Each number is 50 + 15 x the weight over the matrix's rms, rounded and kept within 0 to 99. Layers, rows and columns count from 0.

# up: layer 4 MLP up, 896x224, rms 0.0616, rows 344-374, columns 0-111
# down: layer 4 MLP down (transposed), 896x224, rms 0.0617, rows 344-374, columns 0-111
up344:39 50 53 48 22 40 42 29 62 72 63 60 47 52 35 46 82 41 81 25 62 42 40 44 75 39 45 26 16 63 78 66 33 37 45 13 48 67 56 47 60 67 44 48 74 70 42 70 68 59 60 45 63 37 66 27 42 68 56 73 72 39 57 34 66 21 60 47 79 74 47 49 57 40 57 50 52 43 43 63 56 52 44 67 56 52 54 39 54 66 55 33 67 71 52 52 27 60 57 38 37 52 51 51 33 61 69 62 59 67 42 47
down344:70 43 26 58 56 65 52 39 22 61 36 46 42 28 49 80 20 55 69 39 30 50 42 55 55 65 29 46 62 64 37 38 55 69 63 64 77 68 28 81 66 36 70 64 64 43 59 48 44 33 39 54 45 49 54 43 54 43 44 44 38 49 51 67 60 76 40 63 27 49 46 54 61 40 39 51 44 58 37 33 54 57 34 45 71 42 58 44 73 52 41 60 46 32 55 45 63 47 49 60 39 50 49 32 67 47 45 59 55 39 78 48
up345:49 34 30 56 71 41 84 52 57 50 76 68 48 49 54 52 53 65 48 72 65 23 68 39 23 44 45 23 35 36 54 48 34 52 28 56 74 66 52 62 42 41 13 46 52 43 53 42 33 43 62 27 50 50 54 44 56 42 57 59 39 17 46 61 55 45 39 46 75 29 60 41 34 72 42 40 51 28 50 47 32 58 73 68 47 51 31 55 64 49 38 49 41 34 49 52 26 66 74 55 49 17 56 47 75 56 46 61 58 30 58 45
down345:53 35 73 59 48 50 88 58 78 42 52 51 55 62 52 69 58 47 51 71 89 25 67 39 38 69 30 62 67 41 53 43 47 31 52 64 31 61 69 48 57 67 27 30 47 58 58 15 45 18 47 49 52 56 50 30 61 47 63 58 53 42 71 46 35 30 57 54 49 84 54 48 68 70 46 26 65 35 47 62 81 49 61 39 51 81 46 33 39 41 55 46 91 51 61 58 28 47 60 45 65 53 33 42 55 56 52 56 74 67 30 58
up346:62 65 40 41 65 48 42 42 56 50 37 26 57 63 53 37 44 46 35 30 46 64 45 53 26 47 45 46 52 48 60 32 27 59 43 56 47 40 31 65 54 29 37 44 61 45 63 31 46 39 74 22 41 38 52 54 60 32 45 59 54 50 55 38 47 35 86 56 46 75 57 48 53 37 95 53 58 36 32 62 39 82 54 36 53 31 44 67 49 35 53 51 47 58 51 60 16 42 69 53 77 61 40 34 77 48 48 66 58 75 66 42
down346:52 64 39 51 49 60 54 55 59 60 36 76 24 73 21 38 43 42 44 48 44 45 54 61 58 44 37 51 57 32 55 49 52 75 77 46 55 42 28 59 37 28 67 54 19 65 52 46 56 53 46 64 44 60 58 40 55 85 39 74 40 60 45 85 61 47 21 31 52 41 79 33 60 51 23 60 42 66 54 90 40 46 25 60 45 66 62 59 50 45 35 63 55 54 30 30 34 66 39 59 51 44 39 66 48 52 43 63 47 49 39 47
up347:39 40 84 35 50 72 52 84 57 61 78 67 38 55 77 57 49 45 65 61 55 56 52 53 09 38 62 46 65 58 24 66 62 63 62 44 32 41 34 74 68 31 63 26 45 63 39 62 48 45 52 83 50 67 33 41 38 38 72 60 79 63 54 36 53 33 62 45 50 40 41 59 52 46 45 23 89 66 46 35 47 30 44 61 47 36 70 41 47 44 54 83 41 29 51 27 59 67 69 57 82 23 25 55 54 40 45 61 40 21 64 74
down347:56 67 32 59 35 43 55 36 42 50 29 61 47 47 59 57 34 46 25 55 56 35 65 68 52 68 38 49 36 44 53 56 44 51 35 52 68 39 60 33 48 53 77 55 46 42 58 39 36 78 48 58 41 33 52 65 50 63 18 45 45 39 55 62 37 69 40 56 34 43 40 65 58 65 37 65 43 66 39 50 50 60 43 33 57 87 44 56 72 53 67 40 57 26 25 53 52 43 32 37 44 66 47 60 47 63 54 53 26 48 46 39
up348:78 60 45 63 44 48 41 65 63 51 51 40 56 45 46 65 45 33 28 38 29 53 57 33 35 41 73 57 58 24 50 44 45 57 44 39 42 65 31 54 62 56 53 52 42 39 29 68 42 36 59 39 68 25 28 75 52 94 77 41 64 61 53 65 44 49 58 47 57 45 53 78 82 63 69 51 45 56 47 39 46 47 59 52 55 30 49 49 35 75 46 09 50 52 14 69 26 55 31 37 11 56 60 53 50 50 52 31 47 62 48 62
down348:25 40 65 48 50 36 49 46 36 25 68 64 68 52 58 49 36 49 66 57 62 71 47 47 61 51 50 74 45 89 57 95 41 61 78 41 39 45 65 33 28 52 39 47 32 64 22 34 46 31 43 66 48 45 57 35 37 29 18 87 78 45 52 63 70 30 44 36 27 59 53 52 43 59 49 67 26 70 35 56 58 71 51 47 65 47 41 18 62 43 46 57 71 41 54 38 57 35 54 62 74 31 59 57 73 41 69 68 47 40 67 45
up349:31 25 70 71 38 41 52 52 69 76 35 36 46 73 55 47 66 22 60 76 62 71 24 28 70 39 26 36 35 46 35 42 43 26 38 61 57 39 53 23 58 45 81 60 62 63 54 55 28 53 59 57 52 44 62 41 39 72 61 68 68 52 57 64 31 71 51 54 59 65 27 35 37 34 50 59 51 45 32 61 25 37 70 44 68 42 46 56 56 53 29 47 44 57 77 38 44 53 45 52 35 29 75 33 46 41 33 43 61 41 45 51
down349:58 56 62 45 61 59 74 75 39 40 44 58 44 22 44 42 53 60 39 57 49 52 50 52 35 42 50 78 42 57 72 62 47 55 52 46 56 48 58 35 41 71 40 40 48 56 61 41 53 47 35 37 40 52 43 59 26 53 61 50 31 56 59 46 23 62 49 63 31 51 34 28 41 42 50 51 65 59 58 58 48 33 49 48 65 77 45 39 26 74 64 54 25 66 36 80 84 37 55 46 85 36 53 87 58 54 60 56 47 48 61 43
up350:45 49 52 34 50 49 51 44 65 33 41 33 45 41 07 75 17 70 47 52 67 71 33 62 54 51 64 35 53 59 24 58 30 48 67 85 51 65 48 63 55 65 57 30 68 42 62 69 43 39 36 54 64 56 59 61 65 46 53 35 46 69 56 40 43 55 22 34 76 44 58 54 99 62 63 50 49 44 59 42 23 70 72 48 36 54 62 22 32 44 41 43 38 46 44 57 56 82 40 25 44 35 35 12 73 32 53 35 48 79 42 62
down350:38 52 76 34 49 31 77 60 37 30 51 44 49 28 15 37 65 51 58 70 58 46 42 63 62 48 50 67 50 40 46 86 68 51 56 79 19 31 59 75 38 53 25 53 52 33 30 73 66 63 67 30 76 59 35 46 41 54 50 50 48 63 76 69 49 49 51 52 36 64 55 75 32 27 58 24 39 28 43 58 76 47 85 37 73 56 54 47 34 57 42 69 27 39 48 44 50 79 30 34 43 29 60 49 37 26 74 15 55 35 59 82
up351:65 44 49 59 58 50 51 40 64 66 47 51 61 62 46 58 58 55 66 55 21 56 36 35 54 30 43 27 61 57 53 42 54 39 61 49 56 37 28 48 28 57 62 39 49 61 50 58 39 46 46 54 32 25 78 59 52 40 89 68 52 63 63 54 59 35 63 66 16 50 69 46 35 26 57 43 54 33 56 37 81 49 51 47 55 32 25 48 28 47 56 35 58 53 09 53 56 59 38 56 52 49 35 44 63 34 48 59 72 59 54 45
down351:42 34 45 37 51 56 67 70 57 44 59 50 63 94 27 44 67 46 60 47 65 42 50 69 55 30 66 50 35 24 50 66 67 33 50 54 46 51 74 57 43 55 52 52 47 44 30 59 53 57 73 73 19 64 47 54 42 46 52 69 33 31 36 45 57 52 68 39 49 58 51 60 20 39 42 23 62 64 69 35 51 30 47 37 59 20 51 71 41 53 46 46 53 67 39 42 48 58 66 62 90 43 44 43 21 60 50 60 40 62 49 57
up352:48 49 70 50 59 68 58 50 51 43 49 33 55 67 24 77 40 54 60 70 66 94 78 34 51 53 46 48 53 64 21 46 43 43 55 57 53 43 71 69 43 64 63 38 35 59 37 61 57 32 45 38 43 44 43 56 30 58 46 60 37 23 47 38 41 44 66 43 43 53 35 48 68 45 67 79 47 51 17 71 62 41 56 71 53 50 51 34 35 60 51 55 45 76 44 62 48 71 67 39 45 68 21 46 45 49 53 39 32 41 65 24
down352:44 28 34 49 58 66 59 51 48 06 73 41 31 24 71 47 54 59 46 62 55 47 31 44 29 63 58 64 53 46 38 61 20 46 69 43 76 32 55 52 56 39 62 52 62 57 52 51 44 36 63 44 64 70 47 28 54 46 42 58 56 67 30 77 62 39 50 56 57 28 81 46 51 38 37 54 58 55 64 41 51 49 44 39 38 38 54 27 52 42 55 19 61 48 64 55 49 54 46 56 41 66 58 56 56 35 42 48 41 35 48 40
up353:51 57 49 55 57 30 32 53 54 78 52 42 41 53 47 36 32 34 61 64 48 21 51 47 55 48 43 42 53 27 40 74 26 55 56 64 36 64 21 37 76 45 42 53 52 23 60 57 68 50 66 41 70 57 36 58 69 56 61 48 39 31 64 36 58 78 54 82 38 45 44 50 52 44 81 57 25 58 65 58 79 53 53 48 50 26 23 53 54 46 70 55 54 22 68 51 35 59 44 61 42 50 60 55 61 46 41 58 14 48 54 57
down353:27 17 48 56 54 64 58 33 49 68 49 40 59 44 67 68 49 59 71 51 59 59 44 52 49 56 49 63 56 51 56 21 80 53 47 69 74 48 62 61 45 54 45 59 74 75 49 43 56 45 41 42 49 82 46 37 56 38 31 58 69 46 34 53 54 30 39 32 42 37 59 44 23 52 48 60 52 41 46 46 41 36 47 45 48 49 52 43 35 64 31 39 46 46 40 65 59 80 35 40 57 34 43 59 47 36 53 30 67 67 29 43
up354:52 26 54 40 47 49 56 71 45 16 45 35 57 36 27 70 57 34 57 52 45 61 60 41 69 70 39 72 47 51 13 96 41 29 45 40 47 71 31 48 63 54 49 30 49 77 45 66 44 36 31 62 55 64 72 64 54 58 33 36 72 47 40 65 18 54 56 49 29 52 51 39 14 55 47 84 70 35 41 56 69 33 50 28 49 77 31 20 70 49 48 26 25 53 32 68 48 60 63 56 60 62 49 44 38 16 63 55 71 21 48 68
down354:50 52 56 34 46 38 48 66 47 52 40 56 49 47 43 55 29 36 49 62 50 72 44 60 51 66 24 53 53 64 33 56 33 53 86 27 79 44 72 53 56 77 31 54 36 41 54 56 49 71 37 51 36 52 63 62 13 60 84 30 62 59 53 57 44 57 52 62 53 07 35 31 43 57 26 77 66 24 51 49 68 39 32 29 59 76 51 40 80 30 18 44 65 78 40 66 49 65 31 10 65 58 45 45 50 49 51 49 45 60 58 49
up355:56 57 62 34 58 37 34 77 38 49 53 66 56 34 56 24 48 33 28 46 57 62 52 59 62 30 33 62 68 46 61 27 53 54 38 39 66 33 38 53 49 58 77 61 58 68 34 62 41 64 20 57 64 62 39 62 27 26 50 30 56 39 68 36 58 63 25 49 55 83 37 63 46 54 68 47 96 48 58 31 48 42 26 41 69 59 52 70 53 64 44 64 33 53 77 23 39 38 64 55 55 55 31 70 36 42 58 49 62 55 54 37
down355:39 59 46 68 49 70 51 64 48 56 67 72 54 69 26 46 62 26 40 55 52 64 36 67 50 61 41 40 69 44 47 40 43 48 35 60 65 37 49 51 68 62 78 53 66 47 73 32 41 73 34 39 61 47 43 53 54 41 35 62 16 38 43 70 55 56 56 34 54 51 36 65 48 34 36 47 56 50 41 48 60 54 47 48 88 57 48 45 46 42 41 66 54 32 20 45 61 36 56 54 38 49 51 57 29 42 42 29 48 62 53 36
up356:57 42 74 37 65 57 67 77 40 15 57 63 31 23 46 82 84 39 27 49 62 42 74 53 64 53 24 41 19 35 06 34 36 11 63 37 49 39 58 30 61 47 62 62 49 67 64 62 43 49 59 58 50 29 31 61 51 66 71 42 53 67 47 69 79 63 42 47 35 44 53 54 52 46 42 43 23 16 86 30 56 60 48 50 70 53 34 43 52 57 39 47 48 55 71 41 65 29 67 50 29 28 52 52 50 39 32 49 39 30 47 45
down356:61 47 66 46 57 57 17 60 52 62 42 31 34 45 35 35 71 44 54 65 51 61 58 28 57 46 66 73 45 04 70 27 58 33 50 54 56 24 34 54 61 34 55 64 73 75 58 37 37 47 63 51 38 25 51 39 48 43 50 51 61 63 35 76 34 46 53 54 48 59 37 60 75 56 45 54 40 51 39 52 56 59 60 64 52 42 57 58 71 74 64 65 56 86 64 45 54 57 41 67 58 37 45 53 39 57 59 66 42 68 44 26
up357:54 65 68 29 47 48 49 55 13 44 48 51 45 77 24 49 73 26 55 62 50 41 32 36 56 49 71 28 32 12 73 39 60 47 81 58 58 48 62 42 35 41 58 28 43 60 67 61 53 38 53 81 37 43 51 72 52 49 36 63 67 35 45 35 26 54 19 62 48 43 25 44 45 48 60 49 57 43 62 70 54 42 55 32 23 65 46 09 40 57 47 62 70 51 43 48 52 38 35 50 61 60 43 38 81 61 32 72 55 46 63 27
down357:51 64 61 79 64 74 50 58 45 39 51 50 31 51 53 53 87 64 40 73 42 41 54 61 58 31 63 49 56 37 45 39 47 48 54 34 48 69 52 60 66 43 28 40 52 63 75 31 13 60 50 69 55 76 48 48 51 75 34 18 64 53 48 17 53 66 69 51 47 64 52 45 63 67 60 35 59 26 42 35 39 60 75 47 34 63 47 63 21 59 84 57 26 47 12 55 42 84 41 55 53 73 27 52 22 49 46 52 64 33 45 43
up358:44 69 82 62 34 40 61 48 57 39 34 52 49 38 52 65 50 55 51 59 56 71 51 47 48 66 59 25 47 57 54 66 42 42 47 39 62 58 39 47 42 65 41 49 33 39 66 37 54 44 16 61 55 27 37 48 29 83 51 66 29 52 53 51 49 09 53 72 30 62 21 42 90 44 49 49 32 51 54 49 53 59 45 57 49 39 69 52 37 57 42 62 23 57 55 47 53 63 56 40 33 46 49 57 69 22 56 56 44 48 46 55
down358:24 55 89 61 44 40 61 64 76 57 81 18 53 56 43 64 70 63 38 38 38 49 31 49 66 81 51 43 35 44 52 62 49 26 53 37 48 61 33 42 21 49 75 92 37 37 36 43 39 48 53 34 27 62 47 43 54 65 43 68 34 36 12 61 77 58 65 42 19 51 39 29 51 37 46 52 61 56 61 50 43 49 52 43 69 51 50 44 47 69 35 74 56 52 56 30 86 55 52 78 16 22 32 47 48 51 63 39 45 43 51 50
up359:36 26 42 35 60 29 67 70 60 60 42 35 51 61 60 79 61 25 30 46 54 44 67 49 64 47 38 53 34 40 45 28 43 26 63 49 37 55 12 51 51 49 38 55 50 60 25 41 24 36 62 71 56 46 72 51 81 80 60 64 60 43 50 55 55 64 67 42 60 72 22 36 62 54 60 43 51 54 63 35 45 43 45 29 61 27 72 59 47 56 58 59 37 81 38 29 56 75 50 54 29 31 26 62 48 08 46 42 19 41 29 19
down359:63 27 45 45 55 62 43 47 39 36 38 53 63 43 34 53 39 63 58 29 61 59 51 25 40 68 30 59 39 30 49 62 32 58 25 38 66 39 40 15 60 54 58 38 65 58 60 34 37 25 46 59 48 31 61 32 62 64 42 74 48 46 53 64 54 26 65 52 38 67 70 64 25 29 37 49 78 56 61 53 29 41 41 35 51 43 55 33 57 51 34 35 31 43 70 72 70 54 54 26 62 29 68 69 28 43 51 51 64 49 62 59
up360:73 63 32 53 52 47 65 68 59 60 56 35 57 48 52 65 64 57 26 44 30 58 45 46 62 70 23 51 38 75 30 27 51 38 28 44 31 56 61 43 51 58 49 37 84 63 62 45 78 21 99 33 66 42 61 79 50 44 35 42 23 64 29 34 24 59 58 64 54 30 52 57 56 40 43 53 52 27 55 48 32 47 38 50 21 58 47 61 50 91 64 59 62 63 50 22 45 45 31 38 65 44 55 52 61 45 57 69 49 46 20 35
down360:32 43 27 26 47 66 47 59 46 40 33 55 58 38 67 37 35 52 54 46 54 56 64 62 56 27 54 57 61 31 38 73 24 41 66 29 49 41 43 61 67 85 65 31 63 26 39 49 47 47 34 60 44 63 49 60 71 39 55 21 63 36 43 59 40 51 66 84 25 36 41 67 43 44 68 64 66 63 51 63 21 83 59 57 46 60 50 54 24 54 49 55 45 49 51 54 23 43 63 42 29 47 36 63 22 23 50 44 48 21 61 40
up361:57 36 41 56 47 40 41 67 47 21 61 53 60 35 64 39 60 51 38 39 52 36 55 28 32 25 40 56 52 48 62 42 30 38 48 45 57 74 57 49 63 39 50 53 51 50 55 44 67 44 36 70 30 47 54 41 48 39 33 61 63 76 51 41 53 55 57 44 12 49 56 58 57 61 54 48 53 76 60 67 41 65 78 43 45 73 29 68 63 39 56 69 57 41 44 59 23 55 45 26 47 74 54 55 54 40 52 56 41 56 74 62
down361:39 42 57 31 46 55 34 50 64 70 49 42 27 46 45 39 46 22 75 43 46 47 61 63 40 75 63 54 43 53 49 48 46 62 47 41 60 30 53 57 35 72 45 64 32 46 58 56 66 63 55 24 33 60 45 63 55 44 37 31 48 56 75 48 47 36 61 60 60 30 54 73 34 79 67 40 51 42 35 28 53 61 39 38 76 53 51 47 44 43 58 50 45 60 77 39 54 30 23 50 52 62 61 35 62 60 37 30 43 42 54 59
up362:54 44 32 52 58 51 51 46 25 65 40 33 57 41 50 55 54 54 81 36 35 55 52 47 66 39 58 34 50 56 43 56 11 62 39 44 31 33 48 54 34 35 42 49 49 35 53 45 35 46 57 33 54 62 12 54 28 44 74 54 52 49 50 26 51 58 67 62 55 66 59 49 63 50 65 40 63 42 57 58 77 38 90 39 73 48 36 50 51 43 58 59 46 54 42 50 36 27 35 70 63 58 32 69 79 16 58 35 47 47 34 68
down362:32 67 44 44 53 49 63 44 49 67 43 57 49 51 22 45 52 48 53 63 54 29 66 60 33 30 66 40 37 60 29 62 17 63 39 79 54 38 69 68 56 26 24 53 35 43 68 59 54 34 38 33 65 50 56 55 45 27 43 42 70 33 60 48 55 65 60 42 32 51 71 71 29 53 38 57 49 78 61 55 45 53 35 45 43 34 38 63 58 52 16 51 66 42 66 40 50 72 36 48 20 67 78 66 53 41 52 78 45 50 49 60
up363:50 49 53 52 53 50 64 82 53 61 45 35 55 73 62 33 54 51 37 61 62 50 38 41 38 61 52 33 46 54 54 57 79 45 51 57 42 41 70 74 34 35 49 19 55 68 60 70 58 49 47 45 34 65 50 42 49 45 32 54 39 37 26 65 47 49 36 58 63 94 55 49 44 46 34 50 49 48 70 49 35 47 16 54 68 48 58 30 51 63 58 37 30 25 41 43 54 75 59 33 40 66 59 26 57 52 77 47 47 37 72 65
down363:61 68 33 23 54 45 56 55 38 77 60 55 62 36 25 69 49 32 69 21 45 63 51 35 46 26 61 64 67 58 50 80 35 36 58 48 60 41 59 38 45 61 68 47 58 29 67 73 57 74 62 54 66 76 60 41 40 44 59 30 56 54 36 56 54 30 82 70 36 46 67 58 61 38 72 38 31 45 31 50 29 26 81 31 39 35 41 60 67 67 49 49 63 46 41 60 44 43 56 31 65 45 67 45 46 32 41 47 73 60 42 45
up364:54 46 40 60 52 33 44 50 59 43 51 36 37 52 70 91 67 51 37 23 33 65 47 54 53 42 64 31 77 47 47 43 40 29 53 71 30 56 64 37 53 77 35 48 58 49 64 37 36 37 49 43 46 22 24 29 51 57 80 45 64 71 62 28 42 78 59 64 52 50 46 56 63 30 32 56 58 82 37 41 57 52 36 59 40 40 66 54 52 44 62 53 37 57 62 70 53 56 32 23 44 42 69 63 76 33 39 28 36 47 45 73
down364:62 36 54 44 44 49 54 20 57 54 37 51 62 53 62 50 52 42 61 61 47 59 67 55 60 48 34 51 44 28 58 31 27 45 54 40 35 24 70 56 62 49 63 39 56 46 41 46 57 84 39 47 55 60 49 51 34 56 76 61 45 27 36 71 40 46 61 59 35 43 69 43 58 74 54 41 73 47 56 65 56 43 27 56 49 51 52 62 28 69 57 40 78 49 36 65 35 48 56 43 47 34 59 69 43 46 68 46 63 59 50 27
up365:70 54 58 47 29 35 50 33 77 43 55 51 68 40 42 38 35 42 54 71 57 32 57 53 48 41 64 59 31 70 37 46 33 30 42 18 31 57 14 28 57 66 19 49 58 54 79 22 51 39 70 56 36 56 59 35 38 39 53 54 54 11 25 54 35 41 37 76 82 33 37 50 53 29 51 32 57 28 72 61 53 80 65 74 68 31 53 72 56 66 23 62 60 61 45 72 56 48 48 49 53 42 41 46 37 73 42 60 70 37 60 39
down365:36 32 54 58 59 65 24 30 43 49 59 48 70 60 29 28 57 56 42 45 42 42 52 45 62 58 64 60 45 67 61 72 23 45 62 68 75 36 30 31 51 33 78 87 42 42 46 22 34 74 69 46 48 48 16 82 42 32 52 49 38 54 64 82 55 52 55 52 45 49 59 70 48 45 66 41 61 53 35 42 70 65 57 49 22 49 42 37 41 43 60 46 53 60 19 56 51 62 26 57 60 56 49 45 36 43 51 70 93 37 49 46
up366:39 43 49 32 67 28 51 48 61 34 65 87 48 46 55 93 61 29 49 51 46 29 38 41 56 48 47 33 56 41 28 62 46 50 42 47 37 63 54 50 32 69 54 23 62 29 43 46 51 36 51 50 54 44 56 18 76 52 43 76 24 36 56 54 56 40 46 43 59 58 05 41 42 54 65 38 34 57 30 28 58 56 51 68 54 47 63 60 46 78 60 73 59 55 58 40 78 48 42 40 83 37 60 33 42 56 52 59 46 36 49 58
down366:60 65 46 35 13 59 61 54 62 57 30 67 43 44 52 37 60 34 51 55 73 48 50 49 39 42 67 57 38 59 68 46 53 60 42 63 56 36 57 15 43 64 48 48 52 64 40 27 57 32 40 29 48 22 78 50 54 33 69 47 57 34 32 40 45 68 59 45 26 46 60 23 64 61 35 40 39 66 36 50 59 70 59 18 32 49 15 84 61 59 67 41 53 52 50 23 45 48 63 60 34 53 53 71 59 58 30 38 62 48 38 69
up367:58 45 61 55 47 35 69 22 52 68 77 81 27 82 40 48 51 28 53 36 44 67 57 68 74 42 50 34 60 31 38 55 55 56 53 63 49 41 85 80 83 51 49 52 43 52 74 67 17 51 48 72 81 46 52 37 65 38 38 44 45 57 42 48 47 34 55 42 56 67 14 58 32 41 44 69 87 30 60 51 55 68 70 40 59 40 33 40 54 31 54 58 60 42 57 52 57 42 64 48 17 43 47 14 35 40 67 63 37 43 67 47
down367:42 56 54 57 54 59 33 57 38 57 45 36 79 29 74 30 57 34 54 53 72 36 61 46 38 66 72 47 49 65 52 73 35 52 41 38 26 57 47 23 31 74 61 54 26 83 63 52 74 62 35 22 48 44 47 61 24 52 67 29 58 52 56 42 57 63 36 59 34 56 56 49 61 34 48 58 46 44 49 12 61 48 54 55 73 56 37 41 27 78 46 65 23 46 46 31 51 59 52 65 46 37 61 57 24 49 60 46 79 46 56 43
up368:53 41 74 29 56 31 38 67 47 36 55 50 99 34 55 32 46 87 74 68 54 34 40 34 37 45 55 27 58 62 39 36 65 40 54 45 43 19 33 48 60 48 23 49 75 75 60 32 33 36 38 67 65 48 20 54 56 79 57 33 64 44 39 50 30 13 52 61 60 40 59 88 42 66 38 60 42 59 58 51 44 43 68 35 23 45 49 44 36 54 50 26 65 36 78 29 17 42 50 63 68 64 37 64 49 67 27 39 50 74 50 63
down368:59 53 50 50 42 59 56 50 46 61 19 45 40 65 58 67 55 36 39 70 54 50 20 27 44 55 61 54 89 39 47 49 61 38 35 60 39 54 65 52 54 41 55 34 62 31 69 59 65 43 39 58 47 48 38 46 39 61 35 43 52 61 25 87 42 73 92 58 59 60 26 53 52 14 38 31 45 45 43 41 67 39 60 74 39 47 58 47 63 67 72 31 48 81 33 65 64 50 40 34 72 54 75 61 38 50 46 55 63 69 40 57
up369:52 37 47 56 34 27 60 69 56 57 53 70 61 68 42 41 22 33 44 59 27 74 80 11 33 73 41 75 77 54 07 43 47 48 67 82 24 81 46 23 56 36 57 46 66 43 64 55 54 37 22 89 31 44 40 54 29 40 51 63 53 28 62 54 59 54 30 92 65 57 61 74 65 76 80 56 30 28 39 44 67 59 41 27 68 75 70 57 56 52 52 23 77 39 43 30 23 28 58 61 50 28 49 42 64 53 44 44 41 44 65 39
down369:26 70 44 55 60 34 26 52 59 64 52 49 47 38 38 21 57 55 32 22 83 46 44 71 62 39 72 53 53 48 95 30 52 49 59 48 68 38 67 58 26 57 41 56 58 56 41 53 72 69 66 19 26 39 69 50 43 58 36 59 40 85 56 67 50 50 47 23 40 36 56 38 24 45 52 48 53 49 34 47 36 47 46 44 15 47 35 32 26 66 51 64 51 33 68 49 58 63 44 29 53 42 57 59 41 27 60 69 63 43 79 47
up370:64 68 54 42 51 39 37 53 59 31 39 52 61 69 39 52 40 49 28 55 54 51 39 51 30 76 64 71 45 37 38 57 59 52 54 84 43 62 71 41 51 48 42 52 86 43 51 38 50 48 54 48 47 65 36 53 58 31 63 75 33 55 26 75 47 64 43 51 44 64 38 57 78 40 45 33 38 69 57 47 61 42 67 31 46 60 10 48 41 39 48 51 58 51 52 65 55 12 48 55 63 62 48 71 43 28 36 57 26 71 39 72
down370:34 22 74 55 31 70 61 43 39 80 47 67 43 53 57 35 69 53 76 85 50 33 71 43 57 31 44 33 36 34 53 58 60 68 41 38 39 65 41 56 38 40 32 58 41 50 42 30 40 47 32 61 53 28 46 43 29 50 51 64 48 52 64 27 53 46 65 37 47 43 58 66 31 65 51 55 54 60 53 47 56 60 47 66 48 67 57 28 27 52 39 55 33 46 36 48 41 41 50 26 56 52 79 11 49 59 55 60 42 70 28 23
up371:72 62 68 40 18 49 74 46 53 56 47 62 39 18 55 47 53 24 46 47 45 69 54 72 51 48 37 43 48 57 48 60 38 58 45 31 70 58 47 75 72 55 60 27 61 61 58 52 39 50 41 56 22 47 68 93 28 39 69 38 57 58 29 61 47 55 55 53 23 51 51 67 47 28 40 69 39 34 31 38 28 57 56 09 59 59 59 69 38 53 48 37 49 60 50 40 47 22 66 34 79 51 63 28 79 44 38 48 69 68 14 70
down371:58 53 15 62 42 35 63 29 41 54 57 68 74 43 40 61 54 35 21 45 70 27 33 61 39 50 48 33 72 80 33 40 60 69 43 48 29 56 27 43 39 59 42 71 38 25 46 51 50 54 62 53 36 60 67 21 24 55 67 48 41 79 31 53 71 40 45 25 74 69 49 29 78 38 54 48 43 46 66 54 31 61 38 50 66 62 69 41 58 72 33 41 48 42 57 54 28 16 21 39 45 39 66 45 85 30 42 75 42 17 41 57
up372:35 25 55 60 55 76 50 41 63 40 59 47 67 15 49 48 40 53 43 68 55 52 37 47 42 49 75 24 63 32 47 59 72 52 52 54 50 76 57 48 58 38 38 36 28 43 57 71 26 71 46 74 70 74 33 56 43 57 38 43 80 51 56 46 40 47 73 50 39 51 63 58 54 41 65 44 60 66 42 47 33 58 74 36 62 62 31 33 55 51 69 47 48 30 48 59 39 62 62 44 41 29 62 31 30 44 25 26 49 43 72 35
down372:53 54 60 64 60 60 45 63 35 81 51 39 53 66 54 55 57 32 57 34 61 33 53 36 44 63 58 53 68 44 43 47 69 48 53 40 52 38 69 51 61 41 38 56 70 28 72 59 38 48 68 57 14 67 41 52 48 69 31 48 44 57 46 34 52 72 74 26 65 55 37 37 38 63 23 69 53 28 54 66 41 42 61 34 22 40 70 57 40 42 33 60 42 51 78 53 25 51 09 57 59 58 66 63 43 51 64 52 34 77 53 61
up373:72 73 81 53 45 61 74 68 49 13 87 53 39 41 82 23 13 49 56 61 35 40 66 76 27 67 53 56 47 46 59 63 46 20 50 56 59 54 53 41 14 33 76 57 49 57 51 38 52 44 40 45 53 39 37 55 60 44 42 44 76 78 61 41 28 64 62 29 59 38 28 26 78 60 65 47 66 33 12 20 46 29 47 49 69 67 34 38 48 41 26 55 66 48 44 69 51 68 19 41 42 33 71 50 50 42 59 37 20 62 48 66
down373:30 35 42 48 74 24 30 53 45 64 24 43 29 46 51 64 21 62 74 39 41 53 44 97 27 60 65 68 47 57 59 41 33 35 61 49 46 44 47 57 36 14 51 71 81 47 79 47 51 36 41 99 31 51 50 70 55 67 47 56 37 65 47 37 58 63 49 55 47 53 35 28 57 65 37 66 41 40 52 42 64 77 74 85 26 60 40 56 30 15 50 60 46 40 49 61 28 61 58 32 67 64 64 37 73 30 74 36 65 67 44 56
up374:57 35 76 42 50 67 52 57 58 64 44 34 58 37 53 53 63 48 37 60 72 69 45 27 33 69 42 35 48 52 62 57 56 72 48 46 51 44 35 28 70 58 50 20 71 82 39 55 62 71 55 31 33 35 48 33 25 32 48 26 63 40 50 14 55 57 20 52 68 53 62 42 38 25 51 25 73 46 51 45 44 52 17 55 38 47 62 48 62 78 74 34 66 13 48 50 21 52 31 44 42 21 51 43 26 35 37 27 51 41 62 55
down374:45 52 61 23 58 45 18 41 55 50 56 41 45 78 65 53 65 67 48 31 56 37 50 64 47 67 49 59 26 41 45 13 71 44 23 52 31 63 49 72 66 46 76 39 38 48 56 61 30 59 46 31 40 63 37 63 28 40 35 54 50 36 27 57 70 61 56 47 49 49 31 55 60 46 44 82 55 49 48 02 46 46 70 45 50 38 40 72 44 40 37 58 50 23 77 27 66 63 19 58 46 45 61 43 41 54 63 55 53 46 64 50